config.toml
n_layer = 9
d_model = 192
n_head = 3
n_kv_head = 3
head_dim = 64
d_mlp = 512
vocab_size = 5032
activation = "swiglu"
norm = "rmsnorm"
norm_place = "pre"
norm_eps = 1e-06
positions = "rope"
rope_base = 10000.0
rope_fraction = 1.0
qk_norm = true
attn_scale = 0.125
bias = "none"
tie_embeddings = false
parallel_block = false
init = "normal"
init_std_qkv = 0.0456
init_std_o = 0.0107
init_std_up = 0.0456
init_std_down = 0.00658
optimizer = "muon_variant"
lr = 0.00272
lr_mult_o = 3.0
beta1 = 0.93
lr_head = 0.006
grad_clip = 1.0
warmup_steps = 28
schedule = "wsd"
decay_fraction = 0.659
decay_shape = "linear"
final_lr_fraction = 0.1
batch_tokens = 65536
seq_len = 1024
doc_mask = true
train_tokens = 316000000
steps = 4822
dataset = "wikipedia_en"
Each number is 200 + 30 x the weight over its row's rms, rounded and kept within 0 to 999. Layers, rows and columns count from 0. The size before them is the row's rms in percent of the matrix's.

# up: layer 4 MLP up, 512x192, rms 0.115, rows 468-489, columns 0-47
# down: layer 4 MLP down (transposed), 512x192, rms 0.102, rows 468-488, columns 0-47
# gate: layer 4 MLP gate, 512x192, rms 0.108, rows 469-489, columns 0-47
up468,094,161,192,189,224,224,223,275,197,157,200,168,156,228,210,188,138,196,190,174,187,173,217,203,124,198,195,220,186,198,287,178,185,187,174,188,209,203,221,218,173,243,159,132,211,220,230,226,197
down468,095,177,200,233,178,263,168,171,268,222,172,159,210,205,204,152,181,173,135,222,216,198,205,243,276,188,162,157,159,180,192,172,191,199,263,214,195,172,217,192,190,166,165,204,218,229,224,162,233
gate469,098,171,203,162,198,203,213,176,171,240,169,203,161,220,165,203,231,151,202,231,205,163,197,201,148,170,174,166,172,161,132,188,240,178,176,180,179,149,193,231,250,223,201,263,238,255,222,237,213
up469,104,229,188,217,236,183,187,179,228,165,236,209,228,228,243,189,218,207,203,210,182,255,197,185,206,145,147,173,150,208,154,179,177,200,171,189,193,137,200,174,181,151,202,212,233,188,212,166,207
down469,106,219,209,158,168,205,231,165,247,208,244,139,207,195,202,228,192,206,164,184,141,173,210,232,234,135,216,215,205,176,184,203,212,222,228,189,225,229,226,174,251,178,176,200,214,174,258,171,249
gate470,097,159,176,256,242,254,237,231,164,229,154,259,237,202,231,190,215,221,227,138,141,214,177,185,216,190,219,208,201,205,168,211,238,185,219,171,220,204,229,193,205,219,166,202,181,197,193,254,166
up470,098,209,159,200,192,234,190,207,212,193,243,175,213,172,144,232,143,179,226,256,203,223,143,210,254,214,210,235,198,151,161,215,214,214,227,213,211,179,223,173,238,251,203,200,238,177,178,171,224
down470,100,206,201,205,192,180,206,202,175,222,210,194,245,144,231,249,215,195,209,195,229,218,264,189,200,200,175,229,212,217,195,157,206,215,185,201,170,214,185,194,179,206,165,212,234,217,153,213,198
gate471,094,206,187,237,168,244,221,138,171,199,232,192,224,202,182,225,215,200,213,253,164,247,210,191,189,197,193,188,209,193,243,200,214,129,191,231,152,180,217,248,168,186,156,160,181,230,163,287,221
up471,089,237,212,215,188,191,180,195,205,201,269,191,226,203,199,250,173,213,217,184,183,151,239,230,202,212,263,160,174,203,230,198,214,250,174,243,295,261,227,210,221,171,151,209,148,181,188,206,190
down471,096,181,166,208,169,270,164,169,180,246,174,219,256,202,193,161,230,204,185,257,189,155,195,221,181,128,176,208,224,206,241,212,209,149,213,219,178,221,218,253,216,174,156,205,175,217,210,257,212
gate472,107,223,237,194,208,168,222,164,195,214,233,251,198,185,201,228,147,210,196,238,188,202,190,254,160,188,202,244,194,185,222,180,231,215,201,195,237,176,175,166,213,239,238,153,226,178,200,279,262
up472,108,191,240,199,228,229,198,227,212,196,172,177,216,182,232,182,234,190,175,227,262,175,233,168,207,190,193,147,219,134,221,215,139,192,236,194,202,242,241,213,225,200,143,211,187,212,193,254,206
down472,107,225,202,198,205,148,194,183,250,216,190,228,195,119,196,210,205,213,251,251,210,211,208,184,218,192,207,131,165,178,167,278,181,184,205,237,256,225,202,171,274,234,229,191,162,250,169,186,185
gate473,095,199,209,204,221,177,213,196,215,191,195,244,210,192,208,226,246,209,206,183,231,202,200,223,187,269,213,229,223,185,164,239,190,208,209,209,208,201,203,268,226,239,202,224,195,208,166,203,208
up473,097,246,159,210,151,176,246,231,198,198,168,197,209,193,170,184,189,202,160,236,155,208,194,182,191,210,176,179,144,184,165,213,202,162,226,121,202,162,161,109,157,229,174,143,209,172,211,162,223
down473,098,195,208,209,212,188,203,242,217,195,177,254,204,220,217,250,221,191,227,161,202,217,146,208,232,125,200,226,193,170,192,182,216,176,190,156,193,222,129,253,206,209,196,230,187,193,202,191,219
gate474,104,203,194,168,219,181,214,200,259,176,167,198,254,216,195,243,235,186,213,143,190,218,208,218,203,152,165,234,221,188,139,157,157,100,234,184,203,208,222,181,166,195,184,182,239,157,218,212,203
up474,098,179,225,169,245,223,221,148,238,180,187,183,155,211,168,213,230,236,175,197,261,162,175,153,194,215,172,228,227,217,263,218,189,162,190,198,249,214,253,237,184,189,196,193,214,202,164,188,249
down474,104,233,230,156,192,205,140,264,190,212,188,214,189,239,154,191,189,234,192,209,181,211,214,197,201,185,217,217,172,228,174,209,215,173,223,230,196,249,242,205,179,184,282,277,221,236,183,213,223
gate475,107,186,179,187,257,238,211,244,208,238,237,222,199,198,148,216,186,217,221,202,189,189,202,170,207,147,172,166,214,124,198,236,188,176,199,176,228,182,249,175,147,210,183,227,244,198,151,200,190
up475,102,208,232,138,176,173,128,194,216,220,156,214,198,263,244,176,200,196,181,203,248,191,212,198,166,162,228,201,153,153,173,247,214,233,180,195,205,224,206,211,202,188,207,249,247,216,188,191,193
down475,098,203,144,155,174,193,186,228,213,239,189,201,191,216,190,142,206,189,188,237,264,206,223,215,187,202,203,165,252,224,195,134,217,203,221,211,158,223,182,170,127,175,260,193,230,151,168,193,188
gate476,110,211,154,228,122,248,173,204,219,211,227,188,236,194,220,158,218,235,195,182,245,271,264,143,208,229,209,241,205,113,205,206,192,228,201,190,171,224,203,188,228,200,182,247,220,155,231,221,159
up476,113,218,176,217,226,190,224,202,193,203,214,187,227,197,168,260,197,199,170,211,226,167,256,148,177,181,250,218,170,258,250,241,219,187,171,155,256,257,217,230,216,172,174,175,220,209,209,201,194
down476,107,190,226,158,170,174,221,254,203,229,186,174,229,216,217,212,143,194,240,167,254,226,257,220,169,195,242,237,169,164,167,168,243,167,185,195,192,208,138,233,173,192,234,196,203,196,218,177,188
gate477,099,204,150,158,199,198,178,208,241,173,211,199,243,189,188,150,208,156,216,174,236,227,197,194,189,200,228,215,254,200,168,235,206,220,152,178,235,166,187,223,188,219,150,213,216,217,189,268,208
up477,100,187,233,204,180,225,227,259,192,185,198,264,163,226,238,210,215,204,197,157,232,178,173,182,195,204,208,235,209,219,179,259,214,177,200,200,191,193,180,170,192,198,212,184,201,207,214,225,213
down477,103,202,153,194,198,224,158,210,220,214,192,154,269,183,219,160,236,196,229,191,180,195,188,160,251,219,274,220,154,172,220,163,220,213,162,231,172,214,227,176,194,193,195,221,205,211,192,182,172
gate478,097,160,255,207,219,175,226,186,175,182,173,194,246,223,212,199,184,180,219,169,202,244,187,239,191,181,260,239,198,152,210,216,223,186,210,211,237,243,205,221,199,165,240,159,227,134,116,186,220
up478,098,154,237,203,219,164,204,240,241,193,151,175,212,184,223,221,228,228,206,191,195,214,184,220,177,196,233,205,247,161,222,185,236,113,193,260,199,220,125,228,180,206,160,198,161,184,235,165,164
down478,099,181,222,189,212,172,205,191,190,167,172,223,195,192,192,199,203,185,187,273,200,198,188,211,206,207,175,181,178,179,219,195,207,222,190,195,180,224,189,262,215,189,143,229,177,186,203,249,190
gate479,063,195,216,213,200,176,219,164,204,176,243,207,184,184,204,158,215,266,194,200,202,249,167,198,223,274,169,213,216,241,214,195,193,170,168,183,167,188,207,220,180,224,202,147,189,220,180,233,204
up479,092,282,207,174,247,231,209,165,243,160,208,224,213,215,246,234,218,227,184,205,178,189,226,212,202,204,215,233,190,243,168,266,213,220,172,299,154,171,176,225,196,207,170,262,191,199,208,204,197
down479,103,172,196,191,148,151,210,196,138,237,229,187,174,187,200,136,209,142,199,225,226,223,167,177,222,196,164,167,173,156,231,181,145,178,221,147,150,235,232,167,191,170,217,123,179,237,178,216,195
gate480,106,236,186,244,150,229,238,178,224,221,200,176,192,266,205,229,184,222,238,179,189,169,138,221,181,184,184,221,225,152,223,241,197,224,167,168,211,250,236,159,198,177,170,215,207,160,153,208,192
up480,098,179,201,190,173,189,222,225,197,182,249,209,173,182,182,143,223,186,168,232,199,254,249,180,209,175,190,257,171,189,169,147,143,199,222,209,227,197,212,232,219,233,142,182,219,186,165,209,229
down480,108,189,234,199,250,205,226,214,199,233,212,174,226,251,265,209,255,221,216,220,207,207,129,157,162,213,215,114,221,200,232,235,157,205,158,200,225,201,228,225,171,235,163,276,182,191,240,204,165
gate481,101,152,193,191,169,202,213,221,155,171,217,172,172,184,249,211,212,187,185,186,238,242,167,197,151,219,181,229,202,222,199,183,155,205,228,179,179,207,237,194,200,164,114,163,255,163,190,145,238
up481,107,170,222,192,192,164,260,222,197,176,213,228,182,189,228,189,227,237,216,207,194,158,192,185,222,123,249,241,236,203,205,208,165,219,258,163,226,235,246,195,222,190,269,187,203,156,223,245,176
down481,102,214,207,205,201,196,181,226,219,194,191,311,193,179,184,230,218,178,237,132,223,215,170,156,229,201,177,181,180,235,186,172,164,208,191,207,144,209,222,175,213,202,222,184,220,152,201,189,194
gate482,104,190,242,209,126,190,183,167,190,232,202,214,161,221,231,185,205,256,187,232,171,214,227,222,196,151,201,221,204,200,176,193,193,168,265,234,175,204,215,240,233,231,199,230,161,169,182,189,233
up482,101,192,217,182,174,192,225,208,171,215,247,207,174,199,154,216,176,213,179,145,192,186,239,246,203,177,188,254,182,231,177,255,151,172,213,185,163,183,187,200,202,269,190,200,231,223,159,238,202
down482,108,251,180,271,272,137,228,223,207,163,179,197,241,196,193,202,192,164,206,196,180,176,217,177,197,235,223,187,196,179,213,229,205,149,171,198,189,161,194,144,186,186,214,208,166,197,233,179,173
gate483,105,240,171,228,170,149,201,214,206,219,183,220,184,162,200,143,191,189,222,199,198,207,156,192,154,194,205,207,184,149,215,174,185,124,203,156,219,185,227,198,251,181,264,203,230,208,194,179,193
up483,105,217,227,205,202,230,198,212,181,195,175,228,186,168,163,187,232,173,197,223,210,198,149,204,182,195,127,247,189,214,168,171,190,203,220,159,211,238,267,241,242,223,176,197,200,185,237,249,197
down483,101,207,202,187,210,190,261,166,228,248,195,227,197,268,225,138,183,242,216,225,176,139,217,190,183,205,243,245,169,156,201,177,167,221,206,193,216,200,157,189,180,259,170,201,248,213,199,135,128
gate484,103,191,170,230,205,203,193,219,143,158,153,244,221,249,222,214,213,210,191,234,151,217,183,175,178,229,251,206,246,164,171,207,160,229,186,177,166,261,211,201,172,243,181,162,205,190,215,211,170
up484,104,154,128,168,153,197,164,236,182,161,191,145,191,213,173,178,187,217,233,222,153,121,178,169,225,140,201,170,165,215,219,240,214,186,163,205,235,217,190,220,201,200,258,213,215,230,185,167,200
down484,097,231,233,199,189,230,145,210,163,167,209,232,215,200,228,195,189,164,251,176,236,206,157,189,208,198,161,237,158,164,205,205,173,199,153,208,218,215,156,200,190,192,198,192,206,194,219,210,220
gate485,085,200,224,216,243,226,201,172,205,172,186,232,124,196,187,206,250,261,220,187,237,230,245,239,225,224,201,200,226,146,202,247,196,177,182,144,178,171,205,204,229,199,197,225,227,165,176,185,230
up485,088,173,237,236,227,157,210,242,175,193,202,225,224,183,217,182,221,187,250,168,237,182,189,209,125,208,242,199,191,199,219,222,198,203,211,251,218,217,194,193,263,251,244,141,191,187,208,190,207
down485,091,177,207,212,200,179,237,139,208,216,211,235,183,220,184,178,260,242,189,144,188,242,172,223,226,229,177,184,240,205,175,243,257,202,210,164,186,150,218,225,223,210,199,226,200,164,156,147,199
gate486,112,213,169,212,231,180,198,174,189,231,172,193,255,233,213,215,230,246,207,220,230,197,170,252,143,161,226,233,210,177,198,211,230,215,190,234,189,197,165,144,239,165,216,225,244,203,245,205,244
up486,111,188,204,182,253,209,207,184,236,194,191,213,209,220,173,201,231,226,206,194,229,242,183,215,191,273,168,212,264,178,172,203,233,193,173,201,232,174,218,154,256,204,187,260,239,223,208,230,232
down486,096,188,220,163,216,168,162,202,191,185,218,221,229,216,173,178,226,204,205,171,199,182,176,165,184,230,196,173,155,191,193,235,166,166,184,211,224,179,167,224,181,166,196,191,157,261,132,254,228
gate487,098,128,258,223,214,170,171,188,117,213,217,194,198,201,179,170,211,222,190,179,192,209,186,219,193,191,178,188,215,155,209,213,171,213,218,171,221,234,203,203,273,197,147,200,200,184,228,275,170
up487,096,199,221,207,231,220,231,182,216,225,179,207,227,192,222,190,180,209,177,197,236,171,193,161,205,177,199,145,252,147,221,232,147,239,191,231,240,196,248,161,187,199,220,187,194,204,208,206,201
down487,092,214,250,210,227,182,187,208,210,181,133,171,228,155,146,207,133,191,201,228,178,182,207,217,150,186,259,184,186,210,202,198,204,251,190,183,235,191,225,188,159,218,147,213,182,178,232,195,226
gate488,094,180,194,276,225,202,264,233,174,209,245,179,202,178,225,181,165,201,254,250,184,246,150,194,211,197,217,214,216,210,203,194,171,216,207,230,208,255,199,230,214,209,159,153,158,217,170,208,180
up488,093,207,212,184,212,216,186,230,221,189,205,235,246,151,226,184,190,270,170,191,194,178,220,146,196,182,185,220,270,198,235,181,214,197,188,186,233,148,223,193,236,245,216,201,186,218,249,235,206
down488,086,201,256,196,193,227,225,133,173,224,215,188,232,178,154,217,240,217,212,164,207,188,186,162,279,178,212,209,176,167,193,184,191,156,168,191,181,155,259,139,209,185,203,210,205,170,218,233,202
gate489,098,182,188,197,180,246,218,179,184,189,159,162,182,207,123,227,197,163,257,218,211,184,241,194,200,171,186,199,242,233,252,175,207,202,193,185,207,234,243,181,222,231,192,161,138,170,229,178,183
up489,108,195,196,192,199,191,182,218,184,205,215,179,198,225,192,225,239,237,163,207,206,157,258,179,189,203,208,182,120,213,204,188,162,204,149,246,174,98,182,279,176,188,175,200,182,233,216,209,187